From a checkpoint of a small transformer trained on Wikipedia.
Size: width 256, 3 heads of 128, MLP 1024 GELU, 24.5M parameters.
Architecture: LayerNorm before each block, untied embeddings, attention and MLP in parallel.
Training: a variant of Adam for these matrices, 925M tokens.
Each number is 50 + 12 x the weight over the matrix's rms, rounded and kept within 0 to 99. Layers, rows and columns count from 0.

# up: layer 8 MLP up, 1024x256, rms 0.0878, rows 1011-1023, columns 0-255
# down: layer 8 MLP down (transposed), 1024x256, rms 0.0699, rows 1011-1023, columns 0-255
up1011:42 48 52 55 34 49 41 48 38 58 45 57 46 43 63 42 68 36 47 44 49 46 43 27 46 45 50 49 33 38 53 45 50 46 42 65 65 57 39 57 46 55 70 27 51 63 53 59 74 50 55 18 75 47 62 44 50 43 94 54 63 44 57 27 51 74 68 47 67 56 73 33 53 53 21 56 45 58 48 54 54 49 53 52 67 45 34 52 53 54 36 42 63 65 59 48 58 68 57 40 68 52 86 40 32 55 47 32 35 57 65 30 40 52 60 40 45 50 63 63 37 57 55 45 56 36 56 58 51 37 31 38 53 58 48 45 49 73 37 21 64 56 69 51 67 38 48 36 44 45 40 50 71 32 54 34 76 23 50 75 73 59 39 48 59 54 44 45 51 52 47 47 59 38 60 56 67 62 51 66 33 45 66 55 52 57 46 53 65 50 54 37 45 55 52 50 64 78 62 54 33 48 50 54 42 55 45 62 46 57 48 23 40 45 24 55 34 38 46 44 65 51 50 48 66 36 60 70 44 30 41 54 64 31 54 62 46 44 63 50 52 54 31 39 62 45 62 42 48 45 49 50 63 42 38 57
down1011:63 35 57 32 28 29 29 41 61 72 51 72 58 58 59 50 56 64 64 42 36 74 41 49 41 67 75 68 41 53 50 46 68 47 43 43 59 58 38 52 54 48 40 40 65 65 46 53 52 68 35 62 49 61 36 50 54 55 54 46 54 50 54 37 69 24 37 16 70 42 75 58 54 37 57 55 36 65 44 54 41 45 49 52 22 39 64 55 36 48 62 26 56 67 19 32 64 33 53 52 78 64 62 58 33 52 53 67 50 56 62 43 65 45 68 51 41 39 37 61 56 34 45 43 58 50 54 62 68 57 37 39 51 56 59 59 47 39 61 48 44 36 53 30 35 58 42 67 43 52 38 59 66 31 43 75 29 24 61 38 69 58 57 46 63 54 39 27 51 57 64 57 50 40 44 42 44 52 38 58 53 47 58 63 41 39 65 34 39 60 44 57 58 40 58 50 41 29 57 64 55 54 41 48 34 33 36 47 47 57 42 50 40 66 86 50 52 69 72 32 20 39 47 59 40 39 53 44 48 54 54 45 59 41 43 42 51 53 37 54 61 39 65 65 56 41 36 46 46 56 58 46 52 61 60 34
up1012:57 51 69 34 59 46 29 55 55 42 50 33 77 57 72 43 52 67 19 49 39 51 39 47 45 66 47 43 52 38 45 68 79 57 26 49 44 53 71 58 39 76 61 56 55 67 72 54 44 61 48 39 49 45 76 68 46 87 72 46 47 56 35 42 57 43 56 55 52 49 26 58 57 67 63 43 48 56 44 30 58 39 65 46 49 50 44 55 40 58 55 28 64 47 69 50 62 49 41 57 47 46 72 54 48 41 52 42 40 55 49 63 42 34 57 59 55 67 34 44 32 48 48 53 50 53 52 45 46 32 49 81 56 39 67 37 55 70 45 54 29 67 33 35 44 52 53 37 48 33 46 37 43 61 55 59 78 83 53 47 48 40 35 48 55 40 44 29 30 35 38 54 28 56 59 58 58 46 70 47 44 53 55 31 47 51 67 58 62 40 67 58 63 68 38 33 29 73 46 39 48 41 68 48 47 66 54 26 66 60 39 31 68 63 42 44 59 67 47 36 61 20 50 26 68 41 36 33 42 43 51 43 54 39 47 60 44 53 35 39 61 58 56 45 54 68 35 37 50 66 58 55 45 40 47 61
down1012:54 45 43 49 75 60 55 43 57 45 57 62 35 33 49 39 39 26 59 48 55 44 66 60 68 40 62 16 46 54 52 68 54 53 30 50 52 47 39 35 48 37 52 48 41 24 30 36 62 62 60 44 44 57 31 75 52 47 44 58 73 39 62 64 48 43 49 34 66 42 49 45 36 60 48 34 50 39 44 61 68 51 48 66 40 42 59 54 73 39 38 47 40 43 31 49 49 42 46 54 46 57 61 49 25 75 57 71 37 48 51 41 47 51 66 58 65 39 64 73 81 37 54 48 41 43 47 61 37 43 40 33 65 45 53 31 43 53 53 33 37 45 50 50 68 35 44 51 54 62 33 56 46 45 48 30 63 29 66 46 36 54 36 55 37 77 42 66 45 54 41 33 56 33 46 43 61 63 54 54 33 28 48 57 62 51 63 44 58 33 57 57 50 35 33 56 46 38 68 63 45 50 49 55 31 56 57 68 59 48 71 50 50 51 58 58 66 54 51 55 57 64 44 77 38 59 63 64 53 54 44 47 47 49 41 41 64 60 57 65 27 41 46 53 63 69 63 41 55 63 49 40 59 61 50 42
up1013:60 43 38 58 29 49 31 38 45 49 37 65 57 36 43 54 51 49 56 41 58 51 51 70 48 47 55 54 51 37 52 34 56 40 51 52 61 64 42 61 53 39 72 75 46 39 36 52 61 48 40 28 75 49 42 70 47 59 55 54 51 55 64 57 48 52 28 56 41 47 39 52 43 38 50 42 55 51 51 56 49 47 51 51 45 62 54 47 52 25 59 47 70 50 53 71 40 63 45 37 33 46 38 38 49 64 38 30 42 47 38 43 38 59 40 56 53 55 36 32 53 59 57 47 53 24 47 34 42 40 54 54 46 65 52 45 49 54 73 32 49 37 58 35 43 45 59 42 52 58 58 44 73 58 68 56 39 51 57 39 55 56 71 50 46 48 33 39 73 52 39 55 51 43 53 58 61 72 59 51 40 46 56 51 55 45 43 53 39 68 80 35 35 53 54 60 51 59 34 64 65 61 38 54 72 40 48 51 58 48 48 44 63 59 37 54 44 58 35 43 44 41 54 46 43 42 35 53 57 62 54 24 51 58 45 50 66 51 35 55 57 61 65 64 45 64 38 38 54 64 57 60 48 56 62 57
down1013:38 42 52 50 55 55 51 43 50 60 54 33 53 61 40 44 31 46 57 58 74 53 44 64 56 42 56 28 51 59 42 63 50 60 51 48 46 62 42 25 43 79 55 40 56 56 56 23 55 53 48 62 38 54 54 52 61 32 50 47 61 50 41 45 34 31 56 50 43 46 28 47 47 80 60 66 36 41 36 55 47 71 43 57 54 66 57 64 58 47 19 44 39 61 44 52 64 34 54 54 60 63 48 45 59 32 60 57 56 54 73 54 41 49 40 46 51 49 56 70 37 43 26 54 33 62 52 38 49 57 58 42 46 38 52 39 50 55 46 57 68 37 58 64 62 61 50 37 32 64 44 46 33 49 35 54 56 65 55 43 53 59 23 48 50 41 45 44 41 64 56 70 38 57 44 52 38 51 41 43 55 53 59 47 52 54 65 54 63 65 36 49 57 64 46 31 38 41 62 24 52 45 68 42 44 56 57 55 51 49 59 63 48 60 68 59 36 61 52 56 72 69 45 59 45 64 55 36 23 50 32 57 40 59 31 49 45 43 71 75 58 41 38 32 55 64 53 27 55 39 29 49 37 44 61 39
up1014:59 64 69 46 58 64 49 59 57 35 43 65 58 48 58 60 46 43 54 47 51 40 64 33 54 66 22 52 37 58 23 37 52 39 48 43 55 44 64 65 36 61 63 56 61 55 66 55 53 55 46 51 51 38 32 70 40 45 71 53 46 60 67 57 55 71 46 44 63 39 35 70 32 51 61 23 30 37 52 63 57 50 36 46 50 24 52 62 27 40 29 68 54 41 44 40 43 60 38 42 68 53 72 40 53 51 54 37 28 61 20 53 35 49 42 39 28 37 39 50 42 61 57 28 44 10 59 75 44 40 68 37 45 49 62 49 55 54 58 36 32 49 53 41 37 25 56 56 48 45 48 55 40 61 71 68 52 52 72 45 61 44 52 53 56 46 44 52 45 39 58 65 44 46 69 61 61 63 49 47 64 84 71 39 51 56 58 71 72 54 44 32 47 61 48 28 63 50 42 44 78 56 65 63 46 58 38 55 67 48 48 33 53 46 57 62 32 64 74 66 30 49 71 43 41 55 47 47 35 39 51 39 41 39 46 56 65 14 37 35 44 47 71 35 40 49 30 54 28 51 52 65 58 62 58 40
down1014:51 41 46 41 69 44 41 53 45 55 55 54 34 62 61 56 61 45 60 60 60 55 56 32 47 48 22 52 58 54 26 48 59 67 59 39 55 46 62 37 24 42 37 44 66 52 57 60 67 29 61 52 71 40 43 57 40 60 78 53 40 71 31 51 55 51 55 55 53 53 48 43 48 47 85 43 58 56 49 41 60 49 37 32 35 52 60 31 58 71 41 36 43 49 70 45 54 34 30 45 41 43 69 60 37 56 27 53 62 65 45 40 56 34 40 80 26 41 55 73 49 41 27 55 55 39 54 56 54 28 51 57 42 62 29 73 44 29 41 60 53 54 48 62 37 48 51 69 26 33 48 48 58 45 55 57 52 34 68 24 55 50 49 29 58 77 51 38 49 59 58 74 77 88 72 53 58 62 45 43 75 33 53 56 54 36 32 54 53 71 75 48 69 40 30 43 45 63 48 44 50 30 37 39 42 58 58 36 35 55 43 51 10 64 45 57 40 72 67 69 32 73 68 34 60 52 56 26 37 45 75 46 42 46 47 40 47 34 39 69 68 45 37 42 59 53 61 43 36 30 50 61 60 66 30 31
up1015:56 74 53 33 33 50 45 42 53 40 32 67 54 32 58 52 55 17 66 63 66 67 39 20 35 65 41 27 24 08 40 45 52 46 40 76 33 52 55 45 56 47 39 43 59 39 50 74 40 46 55 52 60 68 53 39 43 47 76 66 67 36 30 76 68 58 46 56 64 67 50 44 29 57 41 47 38 51 60 54 50 61 53 47 45 48 37 59 51 63 50 73 56 45 48 38 24 77 65 36 31 45 54 45 48 34 81 40 53 54 35 49 43 44 43 65 57 48 38 61 64 51 40 51 53 38 42 66 56 72 53 48 52 75 50 70 66 62 47 38 30 53 46 55 50 51 42 34 61 52 23 54 28 60 47 74 54 49 59 72 70 31 57 58 39 50 52 39 43 49 56 68 32 67 49 43 55 61 55 60 40 52 57 34 61 38 53 58 49 36 55 42 56 42 30 53 48 64 44 50 55 62 47 46 45 47 42 68 69 59 59 52 77 36 40 61 47 46 62 49 48 50 36 30 25 46 58 31 50 23 46 40 45 43 39 58 56 34 20 52 58 65 61 43 26 40 48 79 42 43 52 60 36 69 58 50
down1015:55 53 37 66 63 47 44 58 37 78 59 40 49 55 50 51 75 61 55 41 53 44 34 38 45 54 41 52 34 54 44 52 57 43 46 52 55 38 59 49 58 66 47 44 57 65 40 59 68 51 33 56 39 58 52 76 64 46 54 46 53 28 55 43 72 44 58 51 45 54 55 48 54 06 65 56 55 44 47 43 30 25 54 45 54 53 76 47 48 37 43 53 53 48 51 37 43 67 40 53 47 53 54 58 50 19 36 68 52 29 62 18 80 48 39 54 63 62 37 44 55 49 45 67 60 50 52 56 34 52 53 55 60 53 42 40 40 36 37 75 67 63 49 48 43 66 60 41 31 36 53 77 18 16 79 53 58 40 64 41 76 36 31 61 53 37 48 52 52 47 51 60 58 20 55 39 47 35 44 48 40 41 53 56 50 44 51 48 65 64 46 40 55 47 54 44 54 57 59 41 36 53 56 57 38 48 44 62 43 57 31 45 33 65 56 45 61 65 66 49 58 72 43 49 47 58 74 43 47 49 60 48 64 53 40 30 23 32 48 69 47 34 52 49 45 45 59 37 53 49 45 61 54 56 59 52
up1016:53 66 41 59 42 47 43 72 41 61 33 60 65 47 36 52 53 52 39 37 32 43 34 41 45 72 40 62 58 57 54 50 54 45 63 63 68 53 57 40 67 47 50 70 47 61 29 40 54 60 35 52 51 52 50 69 25 66 58 49 46 75 55 43 65 43 62 50 40 50 47 43 37 66 46 59 42 33 51 50 78 44 59 58 48 56 52 54 52 41 73 44 46 28 48 53 48 44 36 75 69 64 46 63 55 55 36 43 51 71 39 56 41 60 37 43 45 46 31 79 65 25 65 51 58 56 47 62 74 53 57 53 41 52 37 57 54 43 49 63 48 48 54 32 43 40 38 61 60 41 67 55 45 54 58 45 55 47 56 35 36 39 43 51 37 42 45 41 68 15 58 50 50 43 46 43 63 54 46 51 43 49 55 46 73 62 44 62 65 40 43 60 48 46 45 39 49 42 45 51 46 64 60 34 63 57 56 50 52 29 64 43 64 39 47 32 45 45 44 59 51 61 52 32 38 59 50 57 44 46 48 62 50 41 39 59 55 47 24 48 49 43 41 54 52 65 58 48 45 49 60 49 45 60 49 64
down1016:65 36 68 46 65 55 68 39 43 40 50 38 59 44 59 60 54 50 55 54 69 37 70 73 55 57 57 38 33 50 51 26 58 56 56 37 42 39 48 64 44 38 44 51 58 57 73 21 48 36 50 54 39 49 52 41 54 22 46 53 55 45 49 45 62 49 45 62 68 47 46 54 68 47 59 34 47 65 56 39 20 45 50 44 28 51 60 63 58 47 37 30 38 60 44 48 38 65 37 52 36 30 67 69 19 41 55 45 61 51 72 34 50 39 53 63 45 60 62 16 44 58 46 67 44 44 50 54 46 47 52 45 52 52 82 57 45 56 40 33 54 51 45 58 59 56 67 43 68 80 46 44 38 67 38 45 29 82 49 49 56 64 58 60 53 51 63 50 43 73 45 37 46 49 49 64 37 48 48 51 56 54 64 46 44 38 39 43 46 63 45 48 52 45 62 48 51 50 57 29 53 56 62 64 53 56 28 49 52 69 43 40 26 60 32 56 58 63 60 61 37 56 28 57 60 54 64 35 54 48 49 20 55 71 42 49 35 34 65 51 70 61 49 60 31 53 26 39 38 49 60 35 52 43 42 37
up1017:60 51 66 35 48 53 53 42 57 35 59 57 60 60 37 60 61 61 77 48 52 54 26 54 46 51 45 55 46 43 54 38 46 56 58 26 66 57 48 53 41 52 38 40 41 40 36 54 64 45 52 54 53 55 24 50 39 44 42 49 63 51 63 55 45 48 44 46 64 34 69 62 57 70 54 39 36 38 30 39 46 67 46 35 48 42 48 58 45 75 35 42 48 54 67 58 44 51 47 65 42 40 56 60 52 44 50 50 23 39 57 47 57 41 35 51 45 63 77 54 46 64 41 33 77 44 61 57 47 45 28 61 65 35 60 46 45 57 62 36 43 08 35 41 67 65 77 22 44 47 40 46 33 58 55 41 50 55 67 42 50 47 49 66 34 66 24 55 46 28 36 67 48 46 61 47 42 55 73 57 55 41 36 38 71 65 52 52 47 47 71 41 38 52 36 13 59 63 72 75 27 64 49 49 58 68 69 50 73 45 36 53 44 62 37 28 65 61 39 27 35 57 42 34 60 55 51 56 40 62 68 64 50 35 48 56 42 54 67 38 72 52 46 29 50 51 51 29 41 63 80 40 50 48 25 44
down1017:36 49 40 37 58 62 69 45 65 61 47 55 50 34 47 74 36 59 59 56 47 63 51 42 61 58 58 17 39 63 61 61 65 55 53 42 36 35 64 37 54 41 77 37 57 55 41 44 36 49 57 56 60 51 65 55 38 40 46 50 49 41 34 47 73 46 62 53 46 66 36 42 50 44 60 65 26 39 42 59 67 46 55 49 53 57 69 29 49 52 61 48 46 66 47 46 65 48 54 64 51 62 58 46 44 62 47 62 64 71 52 50 56 35 49 45 47 48 38 59 48 43 65 60 44 35 48 59 70 47 73 57 53 46 42 32 45 68 53 46 48 34 49 51 53 51 49 50 45 43 46 53 51 40 55 99 51 61 62 59 56 52 42 49 45 30 52 65 56 51 55 53 58 44 61 42 41 51 71 36 37 60 50 46 27 45 29 33 49 46 46 55 42 60 41 58 25 34 69 34 40 49 58 71 43 60 25 48 45 59 48 48 39 49 46 52 53 60 38 52 55 37 57 62 37 68 50 27 69 58 37 39 42 27 37 23 46 31 63 71 48 81 55 65 38 60 47 56 38 66 18 13 41 45 47 39
up1018:43 70 48 60 49 69 36 25 29 54 53 64 49 37 45 61 63 51 47 43 33 46 47 60 56 42 43 21 57 58 48 14 55 39 54 63 44 56 40 57 67 40 48 28 52 23 35 61 44 61 36 45 65 57 42 41 49 61 47 47 47 49 56 94 68 56 28 29 61 40 65 67 68 42 55 25 48 16 55 31 35 63 40 59 44 48 33 56 48 63 45 37 66 58 52 37 41 43 43 36 39 45 42 38 38 46 65 57 56 45 21 56 56 42 56 60 60 69 41 46 47 27 32 38 56 63 40 48 66 43 42 39 72 54 59 61 57 54 38 50 43 56 43 40 71 54 45 51 64 45 50 40 42 61 55 59 45 50 51 47 52 48 67 55 52 64 46 34 67 65 30 54 47 37 46 60 42 53 43 58 49 42 53 48 77 53 63 48 58 56 50 26 54 55 48 44 42 52 55 47 47 63 58 35 67 39 56 68 64 41 44 54 64 53 28 55 35 50 43 27 57 41 54 67 49 56 57 64 57 32 61 61 49 63 56 51 58 62 22 54 42 52 59 62 54 68 65 58 34 45 45 64 35 54 52 56
down1018:43 44 58 45 51 40 66 59 67 54 46 49 51 82 41 42 46 33 62 56 61 46 51 63 49 62 54 68 39 43 51 71 48 49 45 46 49 50 51 38 42 81 32 45 53 56 60 40 43 36 52 52 61 29 51 54 51 49 49 39 58 51 34 32 70 30 64 60 26 46 55 47 41 64 66 47 77 81 42 34 41 45 74 49 59 51 51 49 50 34 45 37 29 29 35 50 63 50 55 71 54 63 64 50 38 55 37 38 37 64 62 35 32 47 37 45 45 38 44 54 66 72 65 68 56 40 60 35 32 59 50 59 36 41 47 48 47 50 57 44 48 52 58 61 46 60 62 44 50 45 46 63 49 59 56 58 63 41 54 44 64 55 31 34 64 29 55 54 55 53 48 16 63 53 61 29 43 48 61 41 47 60 33 55 33 45 62 61 34 59 59 64 57 55 34 49 55 68 37 58 46 32 40 42 62 47 47 53 39 57 54 59 48 41 49 48 45 41 61 65 37 62 48 39 50 34 53 60 62 46 44 40 64 32 55 51 47 50 66 45 69 49 39 55 38 19 38 34 53 63 53 46 54 44 64 38
up1019:32 61 45 57 41 50 48 44 41 61 55 49 40 60 29 51 68 31 45 36 42 34 55 42 54 78 54 38 43 39 27 54 54 66 57 65 61 43 58 49 35 39 56 49 50 55 59 54 57 36 55 59 42 44 33 37 52 73 49 42 72 48 63 61 66 52 52 46 33 33 42 43 42 50 43 16 55 55 35 34 54 61 55 53 57 42 53 65 49 50 25 46 35 54 65 52 32 77 55 31 36 33 71 43 57 68 62 38 52 67 33 58 35 24 68 44 69 47 33 55 45 63 65 62 44 67 52 54 50 50 34 38 57 57 52 73 70 56 37 58 25 55 28 23 34 33 49 41 69 64 47 51 66 57 49 48 55 39 62 48 50 41 61 64 63 44 39 44 58 38 68 49 51 53 59 56 57 53 46 37 56 48 54 55 65 55 46 55 75 73 60 43 57 40 45 21 48 33 55 37 17 45 56 49 53 66 35 56 39 40 45 26 45 33 40 49 36 20 64 70 64 53 50 71 51 58 54 75 69 68 56 38 60 65 25 75 61 32 48 68 47 49 42 66 51 58 57 52 36 67 60 61 49 44 37 43
down1019:34 44 41 51 20 57 59 51 58 57 46 71 38 54 67 63 56 47 54 60 53 53 49 58 42 44 50 47 54 67 54 47 46 58 55 30 29 39 51 55 60 40 51 62 54 60 49 52 44 49 43 40 53 43 64 44 44 34 37 40 45 52 68 51 58 53 65 46 50 62 47 54 50 67 68 73 86 60 55 49 68 32 47 57 45 55 52 27 38 46 62 39 48 44 32 57 71 45 49 51 76 87 42 33 49 44 53 78 20 38 42 37 56 48 70 55 62 51 49 43 62 49 60 47 65 51 56 47 40 42 51 79 47 46 38 51 32 54 41 43 48 54 38 46 64 56 42 39 36 38 33 44 60 78 46 46 54 63 45 56 48 44 40 61 50 48 47 50 49 31 42 16 45 49 35 44 48 58 70 49 48 30 63 40 51 34 56 60 49 64 32 69 38 43 42 71 37 59 45 40 71 57 41 37 47 35 44 53 68 46 43 45 39 85 66 34 48 55 44 60 36 48 45 43 51 49 55 38 43 24 35 59 33 43 63 15 26 63 71 47 54 53 53 36 49 36 48 61 51 56 53 78 53 45 66 51
up1020:43 66 48 60 34 46 45 31 45 47 17 37 46 41 58 40 52 65 23 66 51 49 56 54 81 51 55 42 41 66 61 32 63 48 42 35 59 70 41 68 65 52 36 53 43 49 47 55 52 64 10 46 66 69 47 61 47 41 31 45 64 35 42 56 42 66 09 63 35 71 51 34 32 56 48 41 44 44 40 54 62 54 47 58 70 68 49 64 45 49 47 39 50 55 37 58 44 74 71 43 41 53 38 67 49 49 44 28 52 65 55 49 48 55 54 60 59 56 44 51 55 40 45 49 53 46 41 33 50 50 60 42 58 60 60 45 39 54 54 47 35 76 55 53 72 36 56 52 51 38 59 64 62 58 59 48 42 63 58 44 63 57 51 60 37 54 43 52 59 42 65 48 56 38 64 32 51 61 43 45 72 35 44 43 45 53 33 60 60 49 59 42 49 37 69 67 42 41 56 86 35 59 50 60 43 50 64 40 42 54 51 52 61 58 57 45 52 42 49 73 57 68 26 54 27 34 48 36 52 36 39 45 44 50 39 60 62 57 63 41 69 35 38 39 45 36 65 31 57 44 54 64 54 36 41 48
down1020:68 48 48 51 51 55 74 40 52 45 73 62 58 52 33 60 42 39 83 55 58 64 48 44 33 62 51 49 52 62 41 66 53 28 51 55 55 36 49 44 42 72 50 56 54 55 58 48 49 59 69 44 46 48 66 67 48 69 45 47 40 50 39 50 53 38 75 50 70 37 67 55 41 45 50 54 30 62 53 39 37 29 41 66 40 38 55 35 62 47 37 44 40 61 34 53 77 46 38 56 67 44 56 32 36 65 61 57 45 53 53 40 27 43 56 31 49 40 44 63 49 60 74 38 50 64 56 64 60 48 45 79 54 40 47 64 63 47 52 43 59 16 34 42 39 57 49 53 49 64 46 33 53 42 38 45 45 44 44 66 41 49 44 36 56 61 52 48 46 41 17 52 46 40 48 74 42 34 52 42 21 61 40 63 38 49 58 45 45 46 57 61 44 47 31 41 40 42 59 27 58 40 54 33 48 52 45 73 71 42 53 29 56 52 37 45 35 61 72 33 40 41 60 54 82 56 46 78 62 58 56 47 37 52 49 36 50 55 33 53 39 64 54 60 58 47 50 66 44 60 55 36 46 46 58 55
up1021:56 57 44 63 29 65 61 48 46 61 46 62 54 56 34 49 43 50 52 57 54 40 35 37 43 48 45 45 43 51 37 49 45 26 55 48 68 55 54 64 54 49 57 69 65 54 76 57 48 39 57 45 58 63 20 79 15 59 27 41 37 53 42 42 39 33 26 61 74 46 45 46 76 63 46 24 43 52 39 54 75 61 52 48 53 45 44 56 47 35 53 45 53 36 31 43 58 28 42 49 53 36 46 49 46 58 38 12 48 48 49 59 45 58 58 62 52 39 36 70 36 43 45 56 50 52 49 55 33 48 44 64 49 51 67 74 61 59 53 69 40 65 63 48 65 51 43 50 53 51 54 70 66 49 64 70 61 62 50 36 46 38 42 49 64 55 55 45 58 43 42 44 55 56 44 68 38 39 60 45 51 39 53 42 48 61 50 33 56 34 48 42 69 36 47 39 46 52 50 42 45 54 48 55 58 45 49 58 42 49 50 65 40 45 14 67 44 41 48 45 35 56 46 50 56 30 61 60 65 55 61 59 51 54 32 52 49 43 28 63 31 60 51 48 78 54 70 53 45 50 52 45 47 53 57 51
down1021:43 59 54 39 53 47 37 53 44 46 41 56 49 55 58 60 45 52 46 41 58 66 57 56 66 61 50 53 63 47 56 57 55 61 53 62 33 38 50 63 40 50 43 35 44 47 25 53 47 75 48 49 57 65 61 55 69 44 54 70 64 43 40 40 65 49 47 57 35 40 34 57 36 55 32 66 84 55 50 42 22 47 42 51 48 47 63 50 60 67 57 54 38 62 61 70 40 54 60 49 62 52 48 41 31 37 83 77 39 49 54 26 51 43 21 53 64 46 49 59 52 47 52 45 56 42 42 41 54 47 44 58 40 53 39 54 34 43 54 36 60 51 45 41 44 41 51 26 42 52 56 57 62 40 42 30 44 54 53 66 42 58 62 53 59 49 43 58 34 48 45 30 52 56 57 33 52 42 47 40 32 80 64 51 45 48 38 32 56 52 55 59 49 54 49 59 72 67 48 55 69 51 48 44 48 46 48 50 55 42 48 52 25 40 83 39 41 71 36 49 58 50 32 43 53 72 50 57 60 60 55 43 24 35 53 45 44 30 53 49 64 52 36 37 64 54 17 59 43 56 51 58 51 63 38 37
up1022:36 53 43 42 38 44 65 57 54 58 34 30 55 46 41 54 55 20 57 32 74 55 40 24 78 56 35 58 43 53 53 52 39 41 45 43 67 45 47 40 57 58 49 47 38 60 57 58 46 57 33 67 88 91 49 58 26 41 66 45 51 43 46 60 47 62 37 47 29 63 42 18 61 56 37 53 44 56 56 54 43 47 22 75 59 32 45 37 50 46 47 62 58 66 54 36 56 41 55 58 82 61 37 59 55 55 52 56 24 54 48 49 27 40 62 58 44 58 32 60 50 58 61 56 55 54 50 68 33 53 61 56 56 44 37 42 32 46 53 51 42 49 44 62 51 47 49 67 83 41 35 69 51 53 48 46 47 53 59 84 53 64 29 38 46 59 50 37 38 54 45 63 38 72 60 66 55 48 54 57 35 65 51 56 72 45 45 44 50 51 52 32 47 49 25 51 48 56 55 47 42 53 59 42 51 45 53 48 44 50 40 60 52 45 35 54 44 58 59 35 54 64 42 53 60 26 28 50 50 41 75 39 57 37 66 43 60 43 51 48 53 58 35 25 47 45 48 50 40 49 57 48 49 38 43 59
down1022:79 50 55 34 67 46 51 43 56 41 56 48 57 73 54 40 58 63 35 48 47 60 69 66 39 58 37 40 60 51 32 55 57 40 64 42 31 56 71 68 32 48 61 45 44 50 49 50 56 43 46 23 22 34 56 63 75 56 36 50 55 53 41 86 47 35 56 47 62 53 52 73 33 40 45 52 45 25 59 37 77 56 59 47 63 48 44 45 25 53 43 48 40 46 64 41 44 50 18 66 30 46 58 45 44 45 46 60 50 40 65 49 55 49 40 35 55 43 60 32 39 33 45 56 69 59 39 36 51 66 30 33 63 39 52 37 47 39 56 69 35 56 51 55 38 74 61 53 64 63 44 49 37 62 18 56 53 43 49 55 51 34 49 60 40 48 48 53 38 55 51 66 43 51 32 48 45 27 54 44 48 59 57 51 45 50 60 53 55 21 33 68 48 67 62 58 47 48 50 47 50 54 35 60 62 49 41 41 58 55 57 51 39 62 53 56 48 39 81 54 79 55 53 39 45 58 66 52 40 55 73 48 67 48 40 48 38 50 40 67 56 58 57 42 62 60 41 23 35 50 55 66 44 30 39 61
up1023:61 58 64 68 35 65 48 47 35 64 49 39 62 53 69 42 45 46 34 43 26 34 50 60 57 54 49 41 22 45 41 52 70 45 53 49 73 50 37 56 44 32 24 45 47 52 66 40 64 48 62 32 47 62 25 45 46 52 51 54 73 63 47 46 69 39 70 64 54 50 55 53 46 61 30 62 24 63 45 63 62 56 68 47 69 63 60 72 75 34 39 37 88 55 33 35 44 44 62 36 48 55 60 58 61 55 41 60 26 51 56 57 36 41 72 44 72 48 55 57 58 48 73 61 53 44 62 50 48 46 68 40 71 52 57 39 49 68 60 54 40 53 52 45 60 50 37 65 74 56 22 54 23 41 54 37 79 38 51 58 60 66 43 58 60 54 51 69 38 45 51 77 60 46 21 51 46 56 51 31 59 58 68 17 39 62 52 60 62 60 36 45 41 44 31 41 34 60 40 38 45 68 48 50 63 53 54 45 66 53 32 61 55 38 33 68 41 34 56 47 35 53 35 57 40 38 45 36 34 37 41 52 33 12 57 66 31 56 45 66 63 41 54 61 16 46 41 57 40 49 52 71 70 48 38 53
down1023:31 41 62 66 61 47 39 43 81 62 47 51 55 38 30 45 38 42 33 58 62 52 31 42 61 48 56 64 64 35 42 38 52 57 52 24 46 38 27 57 69 41 68 57 63 56 34 24 37 61 64 46 43 49 36 59 66 42 54 47 47 70 53 48 44 44 34 33 46 55 63 69 68 48 61 71 82 47 29 65 39 55 58 60 40 49 46 54 25 70 43 42 45 57 65 45 69 48 48 31 83 65 67 97 45 74 70 53 41 48 28 59 34 19 60 39 59 38 31 42 60 36 29 54 50 35 54 18 57 65 28 41 51 56 50 58 54 29 54 67 24 71 58 31 43 41 39 57 33 63 43 56 43 39 58 30 43 62 53 42 40 36 65 30 47 54 70 47 49 51 32 59 56 51 53 73 62 51 56 42 69 52 46 44 30 66 39 40 66 55 54 53 45 67 40 49 51 40 47 63 69 60 27 38 59 34 73 47 79 34 41 24 51 55 73 46 74 49 36 54 75 30 65 59 44 52 48 81 57 42 23 36 50 70 44 27 38 82 38 45 51 34 74 38 47 37 57 33 42 55 69 46 43 62 68 43